Weights of a small transformer language model: LayerNorm before each block, a variant of Muon for these matrices.
Each number is 128 + 24 x the weight over its row's rms, rounded and kept within 0 to 255. Layers, rows and columns count from 0. The size above them is the row's rms in percent of the matrix's.

# layer 5 MLP gate, 704x128, rms 0.356, rows 583-600, columns 0-127
size [ 86  93  87 100  93 109  83  94 101 107 116  92 123  80 105  91 129  93]
[[121 134 154 156 194  95 122 105 171 125  86 131 117  97 165 103 111 119  99 154  81 140 147 130 139 123 133 118  95 133 110  85 124  85  96  93 124 125 120 150 125 117 165 108 106 159 109 124 107 137 119 126  96 122 134 121  95 125 102 103  96  92 109 128 149 156  96 141 111 164 130 107 146 150 144 148 133 151 140 127 113 115 128 128 159 169 143  89 127  86 136 147 162 153  58 119 142 119 112 123 161 122 161 125 189 150 132 152 166 138 120  94 150 122 115 123  97 133 135 152 146  90 147 123 129 101 127 136]
 [ 85 105 103 114 101 151 128 129 150 145 126 105 160 139 108 110 156 117 152 111 147 115 124 113  94 146 122 127 133 131 140 138 107 143 143 141 134 137 103 122 147 120 123 145  99 131 139 111 129 109 124 124 129 114 190 190 123 141 127  92  80 142 113 194 177 137 130 169 138 124 114 139 103 129 123 113 154 124 145 152 126 140 112 138 137 132  89 150  93 145 157  75 109  90 137 167 129 112 109 153 107  81 122 122 100 157 113 125 130  96  87 129 156 125 108 159 192 136 161 143 143 119 103 183  98  83 123 129]
 [141 142 159  95 165 152 107 134 147 128 145 124 129 149 136 118  87 112 141 131 137 117 125  82  88 107 121 186 145 123 127 115 100 147 158 129  79 127 111  87 126 135 111 112 136 138 110 137 136 125 143 129 124  85 145 131 114  96  97 179 141 160 129 140 126 161  86 152 153 173 106  98 121 120 181 141 125 143 126 136  99 110 152 151 130 154 157 124 135 155 134  98 114 117 132 112 148 108  96 154  99  72 145 133 162 103 104  98 149 124 147 129 125 164  82 197 123 167 103 144 118 139 106 120 149 161 115 118]
 [155 153 142 177 140 122 141 143 112 138 123 131  71 140 119 135 156 114 117 108 104 119 150 118 129 126 152 141 123 165 102 173 119 112 107 125 126 112 118 139  97  93 109 157 154 143 148 121 150 133 121 152 154 147 109 100 113 129 141 167 139 130 136 117 106 159 128 119 131  96 149 106 133 127 118 130 118 131  99  56 144 120 156 102  58 156 130 114 155 137 167 153 126 120 160 155 131 138 119 155  64 134 120 111 100 107 134 141 126  75 112 134 134 156 105 108 149 153 113 126  99 140 113 139 120  81  93  49]
 [133 115  66 126 105 122 123 161 104 105 121 185 139 103 141 136 146 135 105  90 111 142 133 122 116 141 125 127 128  86 163 158 140 111 151 131 101  86 137  93  99 129  99 112 139 111 107 121 145 118 143 110 173 121 102 113 178 145 143 116 137 128  99 117 171 146  96  85 116 138 159  98 138 152 133 189  90 111 147 109 119 165 142 158 141 110 200 137  90 114  92 141 121 115 113 123  76 128 134 104 107 132 114 149 156 153 127 151 120 134 139 120 176 145 126 136 137 109 150 124 115  94 145 130 152 116 166 132]
 [139 122 136 129 134 108 155 116  89  87 109 134 127 130  92 164 113 146 117 131  89 136 120 173 150 147 133 101  82 125 127 150 140 134 120 127 158 116  85 179 156  93 107 122  82 144 120 115 199 108 130 157 138 126  98 125  97 135 144 139 147 141 167 127  90 124 109 138 130 148 120 169 145  91 131 101 115 148 172 156 130 129 106 155  99 143 160 150 145 148  87 148 133 110 122 105 134 127  98 139 145 162  90 174 127 125 151 156 136 107 101 151  85 108 153 149 116 104 153  95  90 158 115 139 108 124 101 138]
 [134 124 126 116  99 128 135  97 162 140 170 105 118 134 129 141 153 137 163 148 145 155  97 134  65 127 164 155 125 142 108  92 104 129 133  88 140 140  91 132  94 139 139 155 142 104 145 133 113 127 154 112 143 158 152 138 157 138 109 124 133 116 180 135 147 106  88  99 132 144 115  98 125 100 141 107 162 153  72 128 114 161 158 154 139 122 187 155 106 137 139 167 113 110 103 105 142 156 149 123  87 157 122 129 139  65 119 122 150  88 106 159 116 152 121 124  92 172 118 115 127 100 131 143 164 124 145 150]
 [142 145 126 148  81 202 142 164 139 110 115 127 169  91 157 120  96 127 104 131 106 160 132 108  87 146 124 110 150 126  80 150 126 101 106 144 164 152 139 132  69 121  99 137 171 109 111 138 127 143 114 126 151 119 129 112 130 154 156 113 120 101 185 109 126 182 132 131 117 145 105 161 145 118 153 146 130 173 147 159 122 105 142 153 120 151 158 106 117 111 111 177 121 143 132  98 152 104 115 134 135 140 118 132 126 134  97 128 116 127 156  92 155  88  90  83 100 141 136 145 115 147  95 128 115 119 116 157]
 [134 192 139 118 105 120 142 128 121 125 143 140 143 130 136 124  92  92 142 156 102 180 151 142 121  97 120 109  90  94 145 139 134 129 140 113  65  77 132 146 159 139 160 106 121  77 176 102  95 120 145 125 162 138 129 133 103 101 130 131 136 140 117 155 103 180 111 165 148 135 116 128 137 123 105 150 132 112 145 100 165 144 131  79 115 144 126 124 161  96 181 110 163  79  99 107 111 116 149  99 131 177  87 158 130 124 139 111 137 129 111 136 126  97 119 113 109 125 153  94 142 139 105 127 122 120 124 155]
 [164 116 153 124 147 123 138 133 148  80  89 128 156  85 148  98 131 157 118  94 138 108 112 160 162 131 117  94 117 106 116 139 146 158 110 114 135 142  97 117 131 118 105 153 128 130 118 171 146 152 165 114 102 107 161 117  81 101  81  96  84 111 147 141 115 122 137 145  87 126 135 137 172 124 120 160 109 106 133 196 144 126 141  82 126  83  98 147 145 134  84 138 160 136 172  78 128 145 160 139  98 132 130 131 134 101 150 138 157 117 120 152 164 110 124 128 128 181 126 119 111 134 109 151 137 127 124 125]
 [ 85 122 121 106 102  89 118 161 143 129 117 131 128 137 103 134 115  93 139 136 100 125 110 107 109 173 138 140 103 150 157 184 184 104 121 150 120 132 116 130 150 108 125 116 119 129 131 119  90 120 165  99 125 101 129 160 150 128 128 188 106 128 176 139 127 118  81 135 135 137 141 119 139 149 132 102 151 190 117 152 118 137 152 121 136 152 131 163 102 125 123 141 148 129 138  98 103 108  96  79 148  81 122 128 119 139 134  94 121 136 171 141 184 157 140  82 114 127 107 139 167 134  98 168 106 148 161 119]
 [138 122  98 169 162 116 136 146  77  47 122 127 127 121 138 126 106  69 135 161 122 138 140 100 160  96 133 130 127 133 143 122 138 174 117 125 169 129 139  84 112 114 142 123 100 120 125 163 153  89 136  92 123 163 123 127 134 117 127 136 133 133 101 135 124 125 132 107 145 157 142 106 133 142  90 124 172 156 167 115 114 140 146 113 129 122 171  92 124 136 104 161 143 113 200 130  93 148 114 142 118 148 143 151 103  96 128 102  81 191 115 115 104 119 146 128 140 133 128 159 108 135 106 133  95 128 115 105]
 [140 117 132 136 177 140 106 111 119 136 160 135 163 104 141 114 109 111 147 119 145 132 149 132 137 120 127 119 135 112  45 126  86 114 109 127 110 158 127 124 162 119 129 114 156 121 188 168  97 122 112 159  64 112  79 127  71 156 125  96  87 104 127 129 160 158 124  67 137  91  91 110 122 151 157 135 115 120 139 123 109 140 112 132 144 138 149 101 100 134 150 100 133 101 116 128 151 109 131 175  89 119 137 127  97 163 134  90 119 147 135 145 155 164 152 120 111 113 124 129 101 150 126 126 144 129 108 116]
 [148  99 169 168 162 153 136 119 110 104 149 136 119  78 127 152 121 116 157 140 106 121 142 118 176 140 160 160 155 164 140 139 142 110 163 123 147 149 141 136 116 171 124 124 122 114 109 119 161  70 136  88 184 116 152 138  98 138 106 138 112  89 157 113 113 104 136 113 140 115 160 134 156 124 132 130 108 118 147 139 125 102 111 107 114 105 160 166 116 149 143 101 137 112 135 154 105  86 162 125 129 124 146 143 122 121 149 168 154  75 107  83 123  85  89 113  91 129  89 139 133 124 139 159  95 130  88 123]
 [146  91 140  99 123 110 105 135 107 115 112 114 137 159 112 113 132 127 155  87  99 160 148 161 132 137 123 115 125  74  92 155 147 145 127 118 119  85 116 130 159  89 131 120 149 102 131  98 141 138 142 138 153 175 108 105 122 144  95 164 124  99 142 132 153 112 117 113  83  77 133 111 123 141 145 127 136 144 162 140 171 159  81 139 142 106 100 130 112 178 116 134 108 115 141  90 129 136 120 118 118 150 178 126 159 163 176 154 128 133 130 122 114 132  66 141 175 112 119 180 135 169 128 135 148 149 124 148]
 [ 86 111 115 123 164 133 104 119 138 129 148 112 117 123 138 130 156 160 104  96 116 129 120 130 167 124 123 154 150  88 178 128 135 121 139 116 143 173 166 137 159 116 173 115 125  97 145 128 137 109  89 103 137 113 150 120 126 132 123 123 146 174  99 147 116 121 100 123 141 136 105  91  77 119 113 165  97 131 126 142 105 114  69 135 128 132  57 161  94 118 111 137 145 134  73 161 109 108 106  93 130 106 164 138 113 106 128 129 156  79 122 137 101 118  92 133 112 153 169 123 132  78 138  94 136 133 141 138]
 [148 133 134 171 139 148 142 136 144 139 143 105  85 163 159 116  79 129 139 110 141 156  89 149 106  90 169 116 116 124 124 125 127 158 165 114 176 132 155 105 118 130  98  94 161  69 138 142 148  97 159 127 132 162 131 106 143 110  94 132 121 135 116 139 126 128 122 135 145 147 115 110 185 123 146 137 130 144 135 134 143  95 112 189 156 129 159  84 155  84 155 128 123 120 163 107 147 117 112 109 106  82 149 133  94 143 134 123 115 118 183 133 140 130 129  98 124 113 134 162 146 120  93 102 134 140  89 168]
 [122 161 162 140 116  94 130 125 149 100 137 157 120 136 119 132 137 116 149 168 104 151 133 102  82 113 135  87 113 139 180  83 116 143 137 159 155 116 136 133  78 134 161  96 109 135 118 118 156 121 108 162 128 130 144 136 125 129 136 128  77 152 170 125 110 115 102 117 124  94 123 116 138 123 114 101 115 125 118 157 104 112 109  90 113 168 160 157 145 121 160 157 126 101  98  94 152 108 107 131  91 126 160 141  98 199 154 156  96 103 136 130 169 147 185 117 149  76 112 129 127 104 142 116 125 132 115 133]]
# layer 5 MLP up, 704x128, rms 0.383, rows 583-600, columns 0-127
size [ 92 100  92 111  85 109  89  98  93  99 112  86 119  87 102  93 114  92]
[[148 144 120 126 117 116 176 151 133 145 107 151 139 115 161 135 131 139 172 119  80  95 165 155 143  96 101 156 128 127 107 147 112 146 168 103 111 108  96 111  83 122 135 116 145 146 122 160 125  94 108 203 110 106 139 118 127 102 122 149 112  88 153 105 121 113  98 125 134 119 139 124 121  78 151 133 165 112 143 111 153 148 105  76 130 141 118 110 102 120 106 105 163 143 172 146 149 118 120 139 138 143 144  94  75 129 156 109 161 115 107 146 135 136 171  99 118 168 114 120 136 146  94 122 111 152 116 173]
 [138 115 125 107 109 131 131 101 130  86 189 131 127 133 152  61  74 153 125 125 159 126 136 132 107 100 142 138 105 119 137 147 151 159 137 168 101 143 169  91  83  85 135 114 120 182 140 135 167  96 111 133 130 108 141 144 137  91 144 110 141  95 130 144 136 110 131 126 130 168 144  89 104 108 156 117 104 123  87 145 114 110 137 125 120 142 104 163 172  72 161 134 108 112  88 124 150 112 162 138 127 131 119 137 112 125 161 124 154 119  79 121 103 122 151 107 144 124 122 104 129 136  81 143 121 160 115 122]
 [130 118 150 134 111 148 159 108 161 130 120 141 124 140 136 107 104 117  66 153 121 154 129 145 123  96  85 161 123 109 159 111 106 117  97 102 156 130 137 142 121 152 129 113 203 130 155 122 103 120 148 106  77 134 117  98 133 101 145 184 132 135 219  92 144 137 161 136 139 120 119  98 144 150  96 122 122 112 104 135 151 159 110 133 123 151 111 118 151  94 133 156 168 127  98 161 126 109  96 107 131 162 156 102 118 137 151 111 119  86 130 130 113 130 132  82 108 134 135 140 106 152 140 145 150 102 152 130]
 [106 116 122 107 149  89 135 109 150  75 157 124 121 111 137 118 107 158 123 124 138 133 103 123 146 111 137 130 167 104 158  99 133 130 105  75 146 137  73  93 144  76 139 107 147 144 150 150 119 111 113 128 155  87 141 122 146 115 103 162 137  58 136 103 111 139 116  98 135 161 127 111  80 153 128 137 117 120 130 160 115 102 117 164 102 141 110 127 181 123 159 126 132 139 157  94 123 135 167 165 107 124 115  93 180 133 143 112 119 151 130 154 120 123 107  97 113 115 177 143  84 118 144  96 132 150 111 135]
 [172 113 179 137 125 124 142 183 152 111 154 116 128 114 144 124 120  89 154  83 108 129 120 147 114 121 111 108 144 101 161 127 139 136 143 124  78 143 102 111 115 182  81 165 116 117 117  71 127 125 157 122 142 144 118 129 116 169 149 123 112  58 127 150 176 173 110 122 126 105 131  95 102 131 106 145 147 135 130 139 134 132 120 117 142 159 153 124 126 108 139 145 128  87 103 119 100  95 155  64 145 104 146 115 129 144 128 121 166 117 123 161 135 132 147 115 145 151 106 161  94 109 123 137 121  82 117 141]
 [ 95 178 172 153 100 143 119 111 130 124 120 134 153 136  86 147 142 127 129 144 144 137 146 119 134 166 133 110 134 136 156 116 135 121  58 154 114 128 122 147 114 147  99 101 150 146 125 131 144 140 110 112 128 122 126 114 164 114  92 113 160 129 102 126 163  97 116 137 120 102 156 143 125 150 135  91 148 168 171 163 172 112 146 137  94 171 150 157 125 120 138 125 118 115 108 163  97 102 167 144 147 118 102 173 127 134 146 153 108  92 127 156 114  86  71  99 137 142 135  96  90 151  93 116 168 124  98 105]
 [157 124 151  99 135 105 155 130 128 171  87  86 165 145 134  99 108 132 111 173 150  91 124 113  87 123 133 164 138 139 171 145 118 131 125 114 149 111 108 128 134  78 126 102 143 120 153 113 106 123 139 106 139 132 124 152  94 106  98 134 112 152 145 103 139  63 137 116 133 178 117 148 133 118 130 130 133 136 159  90 131 119 161 104 114 143 187 130 145 114 125 110 108 126 134 135 125 107 166 175 123 135 137 155 151  77 140  89 159 131 102 137 110 146 137 138 107 175 122 161 159 172 110  81 122 167 135 136]
 [180 145 121 133 119 147 120 158 140 127 141 115 144 134 105 153  98  97  81 122 144 113 152 103 131 118  92 178 149 124  68 167 101 120 126 144 149 110 137 121 110 109 128  91 149 120 120 102 110 165 107 145 132 129 134 128 135 163 150  60 122 118 151 150 132 119 129 103 113 120 111 124 109 131 164 147 127 160 151 195 103  95 139 167 124 125 182 123 161 165 120 115 123 119 148 126 133  86 128 118 119 113  79 104 127  84  98 121 144 151 144 154 105 139 160 113 143 156 145 154 111 166 121 137 138 139  80 123]
 [108 167 114 126 108  98 127 126 140 146  97 157 134 134 135 166 115  97 112 136 127 137 134  99 123 113 147 155 102 105 112 161 160 156 159 107 105 115 135 125 153  61 134  89 115 109 133  77 120  82 154 149 108 119 158  94 111 143 130 125  67 131  57 157 117 133 161 139 145 120 146 130 113 113 181  95 120 128 112 102 112 118 114  97 151 159 106 175 137 161 149 137 167  88 118 157 136 108 161 146 108 134 159 121 108 139 128  90 126 107  92 136 118 133 147 128  86 123 145 132 129 148 111 115 107 127 109 115]
 [148 142 107  98 154 139 106 114 185 157 137 142  91 117 168 124 160 134 167 129 112 159 131 123 138 146 118 108 145 109 122 132 115 144 139 142 149 145 111  85 135 102 107  67 142  83 132 114  83 155 141 141 127 131  94 149 139  86 160 187 124 158 174 125 100 118 134  94 150 138 158 125 154 126 127 119 125 111  86 179 158 144 147  84 148 108 125 166 134 131 120 111 156 134 142 103 113 123 129 126 139 102 112  89 143 124 120 141 137 137 166 135 156 159 109  60  97 158 124 117 145 143  93 112 128 129 121 125]
 [125 147 143 111 113 117  80 152 131  86 151 149 163 112  94 106  98 139 110 144 125 129 129 120 165 119 156 114 132 106 150 103 115 136 113 114 134 139 142 157 123 153 157 134 129 186 134 123 112 177 121 101 164 125 101 141 131 127 120 142 166 144 135 107 117 128 156  67 114 121 140 136 118  56  94 121 104 132 166 109  79  91 135 165  99  95 125 107 142 134 156 125 118 125 137 127 124 135 180 144 128 110 177 170 173  96 111 110 101 157 125 127 108 142 129 111 160 132 108 148 121 166 144  77 131 132 148 133]
 [112 145 144 135 130 119 112 117 136 148 131  97  88 121 115 129 148 137 148 127 132 155 173 110 106 153 121 149 119 117 117 158  83 150 159 145 120 113 131 164 163 162 121 150 129 138 111 138  98 150 103 130 149 118  93  86 100 109 105 126 136 104 121 136 130 134 111 116 126 159 177 154 112 117 155  99 153 149 130 121 106 138  40 114 156 113 141 121 103 133 123 116 125 114  86 145  73 137 119 104 152 127 153  80 148 111 135 141 162 168 109 192 133 117 116 136 120 103 138 101 149 156 143  90 179 105 169 109]
 [166 106 130 123 119 110 106 159 150 168 103 114 114  85 112 152 147 122 137 120 133 136 117 118 154  90 137 109 137 142  89 113 127  82 120 123 119 118 104 143 134 197 129 101 111 151 118 147 144 130  91 102 130 134 140 115 146 159 127 137 125 136 127  85 147 136 142 143  92 138 102 121 145 156 126 114 134  70 103 157 160  89  98 132  96 167 111 162 132 120 105 163 156 158 107 130 134 117 103 144 160 128 119 137 133 170  99 127 126 126 196 115  83 113  52 134 140 109 101 107 154 118 140  92 142 131 101 128]
 [170 123  94  97  84 114 148 115 130 126 101 123 163 182 151 110 105 146 113 129 148 115 130 155 127 115 138 151 150 142 178 124  91  99 155 163 123 136 125 140 134  87 147 154 121 110  98 112 126 124 143 111 174 108 154 126 118 154 131 163 126  85  84 124 129 109 146 155 140 109 100  95 135 101  85 162 148 105 167 115 121 113 111 135  92  99 170 167 116 148 111 107 118 182 102 143 126 116 127 167  95 125 141 132 133 136 137 123 113 159 160 124 138  83 103 158 183 144 138 122 149 114 114 135 103 110 104 106]
 [116 127  70 129 108 113 169 107 132  99 102 152 119 131 171 119  84  95 113 103 144 173 115 115 111 118 149  97 103 110 117 125 143 154 126  88 165 118  89 118 102 132  98 164 141 179 113 129 112 157 117 131 154 120 150 115 142 109 157 148 114 118 157 117 118 147 133  99 145 133 108 129 130 128 157 195 103 118 101 106 119 126 147 151 183 104 140 172 115 131  94 142 137 108 139 146 130 119 154 111 131 183 152 132 158 112 128 136 192 126  96 142 113 160 126 126 149 124 125 107 102  75 104 139 136 145 107 134]
 [121 113 142 128 146 100 129 159 159 100 112 154 117 138 127 106 106 174 128 150 134 129 123 159 117 118 103 111 149 112 117 122 170 124 106 152 104 177 127 104 116 120 114 125 110 130 100 136 139  88 126 158 160  64 162 152  94 120 159 154 111 120 116 143 164 150 150 114 155 125 112 115 162 104  97 126 149 139 174 110  89 129 106 128 127 143 115 124 138 132  96  70 167 143 109 209 142 136 111 119 132 151 162 144  98 128 122 173 169 153 104 107 172 105 139  95 129 123 153 115 144 118  96 123 107 139 112 135]
 [159 150 133 162 133 129 113 111 137 126 113 136 167 115 185 144 104 127 106 130 137 152 130 158 108 134 144 145 128 131 115 144 151 161 151 180 143 121 132 145 137 149 165  96 151 101 112 151 118  93 153  72 103 144 145 103 134 124 128  91 134 128  94 117 159 122 116 104 138 128 156  95 165  99 108 147 124 102 121 109 122 145  86 106 156 125 188  96 164  77 156 134 129 140 150 107  95  90 149 139 123 147 153 118  91 119 133 102 105 124 134 105  98  94 102 121 137 133 137 160 142 157 125  82 186 156 109 111]
 [125 132 131 117 168 136 125  91 134 133  71  80 164 139 134 129 176 162 152 118 210 102  88 134 111 140 120 142 124 145 148 114 126 182 137 156 119  97 145 162  93 132 152 120 142 166 123 132 121 139 124 161 134 165 117 129  91  92 166  88  96 119 161 113 136 130 152 129 124 149 116 159 120 100 117 129 152 109 145 175 124 100  95 113 155 129 138 161 156 113 104 113 106 131 110 116  83 133 137 125  85 142 126 164 111 140 116 127 156 145 119 162 113 141 120 111 147 112 125 137 161 138  82 134 131 150 112 101]]
# layer 5 MLP down (transposed), 704x128, rms 0.154, rows 583-600, columns 0-127
size [ 86  91  83 108  94 109  94 100 113 105 116 102 115  83 102  89 117  93]
[[ 79 120 138 117  90 120 116 114 121 109 164 106 102 138 137 105 117  90 128 163 133 145 120 104 122 120 127 118  87 104 118 109 113 101  93 193 126 106 104  53 116 161 140 149 153 109 119 140 113 114 167 106 158  97 137 160 134 138 132 126 120 144 105 131 129 161 156 138 129 167 125 134 143 153 121 180 124 156 133 141  85  97 156 115 119 115 142 107 139 129 136 152 119 183 159 122  83 127 162 137 157 141  85 114 149 117 147 104 169 126 122 119 146 124 116 185 133 116 139 159 141  87 165 111 141 121 143 136]
 [159 123 104 119 112  94 119 142 120  89  93 160 116 166 146 102 150 127 128 158 115 180 101 129 140 127 106 108 101 142 127 146 143 164 121 112 126 136 159 122 151 114 121 150 109 126 130 118 105 114 122 120  80  90 141 147 135 131 100 165  94 153 136 112 144 151 133 138 160 116 104 137  93 139 144 164 108 109 141 119 182 132 145 157 163 144 162 124 111 129 182 120 165 122  96 121 103 113 137 151 121 112 106  88 114 100  94 157  96 153  87 136 158 109 133 118 165 103 144 206 135 126 120  99  86 112 114 144]
 [142 135 121 119 124  68  79 152 115 110 161 110 126 153 126 106 115 102 161 124 166 119 156 132 160 141 160 115 126 143 135 100 115 163 100 148 119 171 135 147 142  99  96 111 105 155 148 139 152 120 122 144 167 135  85 157 116 116  74  82 165  94  92 139 135 108 162 129 132 120 126 173 129  96 139 140 152 135 153 120 135 140 139 120 105 132  89 114 128 134  99 140 134 146 132 127 107 164 121 158 141 134  59 159 121 144 122 140  77 131 137 131 158 174 133 157 124  97 145 123 130 118  75  95 103 108 129 130]
 [168 124 176 165 134 174 102 178 119 164 111 142 167 142 138 124  99 150 128 163 120 139 108 113  92 132 144 102 143 134 128 128 111 140 127 134 144  89 159  91 128 110 114 151 100 161 121 115 131  98 134 126 119 102 109 130 151 101  46 104 124 129 134 114 113 117 123 139 150 153 104 132 167 104 118 113 121 149 132 126 118 126 148 102 115 139 144 143 157 103 161 152 152 110 125 128 128 112 106 139 124  87  99 173 102 109 125 142 138 107  99 134 134 134 105 168 164 106 119 131 162 146 180 114 130  56  84 143]
 [125 180 127 125 144  90 104 138 111 113 113 144 158 114 121 154 163 147 119 138 131 154 119 112 141 117  87 151 146 113 123 164 157 127 128 101 155  51 165 128 122 105 173 110 151 145  99 137 140 150 112  80 126 117  83 131 118 148  98 129 129 177 137 119 111 100 142 132 114 105 149 145 130 112 132 128 145 121 121 132 151 140 117  97 150 125 146 117 168 110  86  96 122 128  88 169  77 132 113 127  90 143  74 121 117 123 145 127 115 144 161  59 156 155 118 172 142 125 151 131 115 133 126 131 135 144 174 129]
 [151 128 134 109 127  79 115 127 118 144 138 156 114 144 139 151 115 113 141 149 122  87 135 172 151 135  91 117 108 113 103 143 122 108 168 121 134 141  95 147 103 103 123 118 124 147 144 117 167 164 142 146  98 120 118 123 139 148 127 187 128 129 136 176  78 113  63 171 169 123 105 161 156 131 122  86 146  98 176 156 132 119  87 129 103 133 117 141 128 116 130 134 115 154 131 117 100 165  94 148 105 121 131 110 123 126 154 155 133 125 104 124  58 152 174 137 127  78 153 115 104 165 114 124 116 120 123 134]
 [142 133 118 144 149 153  81 125 116  99 155 120 123 130 153 160 150 101 124 105 121 103 117 128 154 140 151  96 144 107 114 138 113 122  89 115 134 116 144 129 112 184 173 136 115 116 132 129 110 135 141 134 118 124 146 130 152 134 154 124 130 115  95 169 154 134 156 109 121 118 105 107 116 118  89 149 135 166  62 151 147 158 128 125 159 167 129 138 192 103 156 113 137 135 137 122 141  94 145  86 112 111 119 133  79 101 152 138 141 105 140 161  82 140  62  82 109 106 142  98 134 135 117  94 181 117 137 154]
 [160 172 154 124 117 131 149 107 141 162  98 135 101  87 156 131 111 154 107  96 161  95 115  99 112  82 132  93 138 125 169 138 101 104 119  84 129 138 123 129 116  99 122 130  73  60 117 150 137 150 140 109 107 117 133 139 129 146 176 138 152 128 161 149  79 166 138 137 155 148 104 127 129 116  92 156 113 138 103 143 176 107 154 119 114 160 105 135 150 163 122 144 142 114 138 102 118 117 115  99 103  99 123 130 117 167 140 142  99 173 159  97 127 136 129 148 101 126 157 151 115 147 138 141 102 121 132 166]
 [108 169 114 124 136 133 124 114 129  72 113 164 111 142 129  76 148 123 143 136 132 162 107 139 105 126 131  93 109 106 109 144 116 119 154 142 119 118 160 133 110 136 159 153 133 129 124  81 130  96 133  99 152 146 152 120 138 126 133 160 138 177 143 132 138 170 187 138 169 125 134 149 107  77 134 109 146 127 113 129 110 124 111 109 122 127 167 163  81 146 113 138 102 108 132 131 143 119 185 143 105 156  29 117 160 149 115  97 158 110  98 116  91 121 149 141 113 121 131 115 115 106 126 151 101 131 141 133]
 [125 142 114 138  58 135 137 132 132 154 122 125 113 110 158 127 151 144  93 104 130 138 148 145 110 148 115 117 129 111 112  81 159 138 122 150 110 115 150 149 123 131 127 116 127 171 150 141 120 120 166  97 117 138 132 131  86 121 116 114  65 147 144 125 107 113 138 105 115 127 172 157 118 146 126 112 104 116 122 190 121 102 149 151 102 104  84 182 119 107  79 128 153 144 134 122 111  95 134  97 128 128 134 137 155 157 144 147 201 117 151 129 189 157 105 104 115 136 117 123 110 117 130 186 129 128 122  85]
 [113 136 168  98 121 100 126 131 168  95 111 158 155 134 161 148 144 135 143 105 139 131  90  97  98 135 121 123 142 120 155 134 140 152 111 126  78 126 119  97 112  86 160  89 130  88 119 131 115 138 103 141 152 161 147 136 124  99 152 127 151 112 160 123 122 145 145 112 119  87 121  90 115 100 149 105 111 135 134 121 156 133 120 127 142 160 155 135 110 131 103 146 130 101 126 117 163  96 167 177 125 101 103 127 146 160 124 100 131 135 144 112 138 136 139 122  68 138 112 196  96 145  61 183 148 159 147 131]
 [139 113 136 131 139 117 131 148 139 131 143 136 133 106 122 120 108 113  88 104 115 114  96 182 106 118  90 114  65 168 167 148 148 155 115  78 130 153 148 153 115  91 129 140 133 159 152 147 135 125 113 112 155  88 157 110 121 148 124 154 121 103 115 164 142 103 142 149 139 103 135 112 135 130 145 146  83 133 120 155 121 153 175 156 109 142 174 137 146 124 109 138 130  66 152  86 115 106 111  84  86 128 141 158 140 151 106 142 165 112 138  74 116 187 147 113 120 141 140 123 142  79 127 131 140 139 126 124]
 [123 107  96  87 130 136 120  97 142 145  98 161 133 152  82 106 182  97 131 113  97 112 121 149 112 144 121 165 135 122 198 102 120 137  88 129 134 141  62 159 128 152 162 121 100 121 136 115 145 139 141 149 162 141 116 144 121 113 116 126 102  79 101 167 143 141 124 151 114 106 113 140 124 123 121 126 146 121  99 142 151 171 120  60 126 136 147 123 150 150  96 118 167  99 141 138 133 134 122 128 121 124 176 145  89 150  78 108 129 128 142 157 175 121 136 144 135 129 124 163 126 142 123  82 133 140 100 124]
 [134 136 127 159 152 127 105 141 105 110 153 127 102 115 126 171 127 110 178  99  80 132 148 110 161 129 146 139 126 134 145 135 122 125 119 122 126 139 139 108 151 112  99 136  87 128 143 151 146 102 119 116 109 128 138 119  98 155  70 133 138  83  96 135 144 120 167 109  93 124 112 149 120 113 163 141 103 207 124 140 125 145 132  93 121 113 143 197 146 132 133 132 166 163 173 111 123  90 118 146 110 121 131  91  95 142 125 129 150 115 121  95 135 149 119 148 118 155 145  89  70 114 188 139 135 107 101 137]
 [121 114 111 102 135 134 110  90  94 132 140 140 130 154 140 119 149  81 191 184 106 119 151 122 157 177 141 132 107  98 111 114 130 111 120 120 111 135 111 147 114 158 163 104 126 142 131 136 135 126 154 143 120 137 141  92 104 166 138 139 130 138 135 146  93  98  81 114 115 151 136 111 156 135 157 174 122 129 124 135 118 162  90 117  82 116 119 100  86  76 117  96 179 130 131 133 150  88 115 156 145 152 112 132 184 112 137 107 124 112  95 148  64 122 147 142 160 120 138 121 127 166 148 134 122 124 130 155]
 [ 99 129  92 147 129  99 136 135 104 172 114 104 112 162 158 183 113 115 120  69 155 151 108 121 140 141 131 150 120 155 136  73 161 164 140 141 154 110  89 113 128 110 164 123 135 123 127 118  98 125 127 105 108 152 121 150 150  87 147 153 151 139 131 149 107 133 122 105 136 107 125 110  97 126 215 171 136 104  98 144 160 136 166 114 125 147 110 160 133 127 118 135 156 133  84 136 119 127 104 140 147 119  91 149 121  76 120 132 117  99  91 129 103 158 130 105 100 161 146 106 137 134 157 117 139 139 134  95]
 [145 134 125  87 129  94 108 192  71 151 178 102 150 116 117 108 140 117  87 155 137 159 116 168 150 106 160 129 129 111  97 135 144  98 173 163 134 139 144 111 118 124 105 107 159  88 123 126 148 115 151 151  96 137 130 134 127 109 181 130 144 150 123 144 124 144 104 123 133 123 136 141 139 103 147 115 161 157 157 142 125 128 135 160 124 129 131 148 123 100 110  86 129 145 127 134 146  85 145 130 119  92 127  69 101 171 122 140 143 118 102 144 101 133 136 156  94 129 101  97 156 124  71 110 113 110 114 180]
 [150 136 176 124 112 112 126 159 106 120 169 143 154  95  97 124  90 128 118 127  83 138 128  98 131 137 158 101 125  96 156 111 137 160 104 126 153 124 116  81 120 116 148 108 112 129 130  93 121 137 136 161 140 154 129 127 122 146 117 149 103 172 154  88  94 140 125 108 170  29 123 102 144 177  87 126 123 158 124 147 107 116 136 104 117 150 115 145 120 119 109 142 155 139 122 164 152 136 129 116 125 118 165 133  85 180 168 104 128 121 173 121 149 123 156 109 133 104 145 143 126 116 163 119 109 119 144 127]]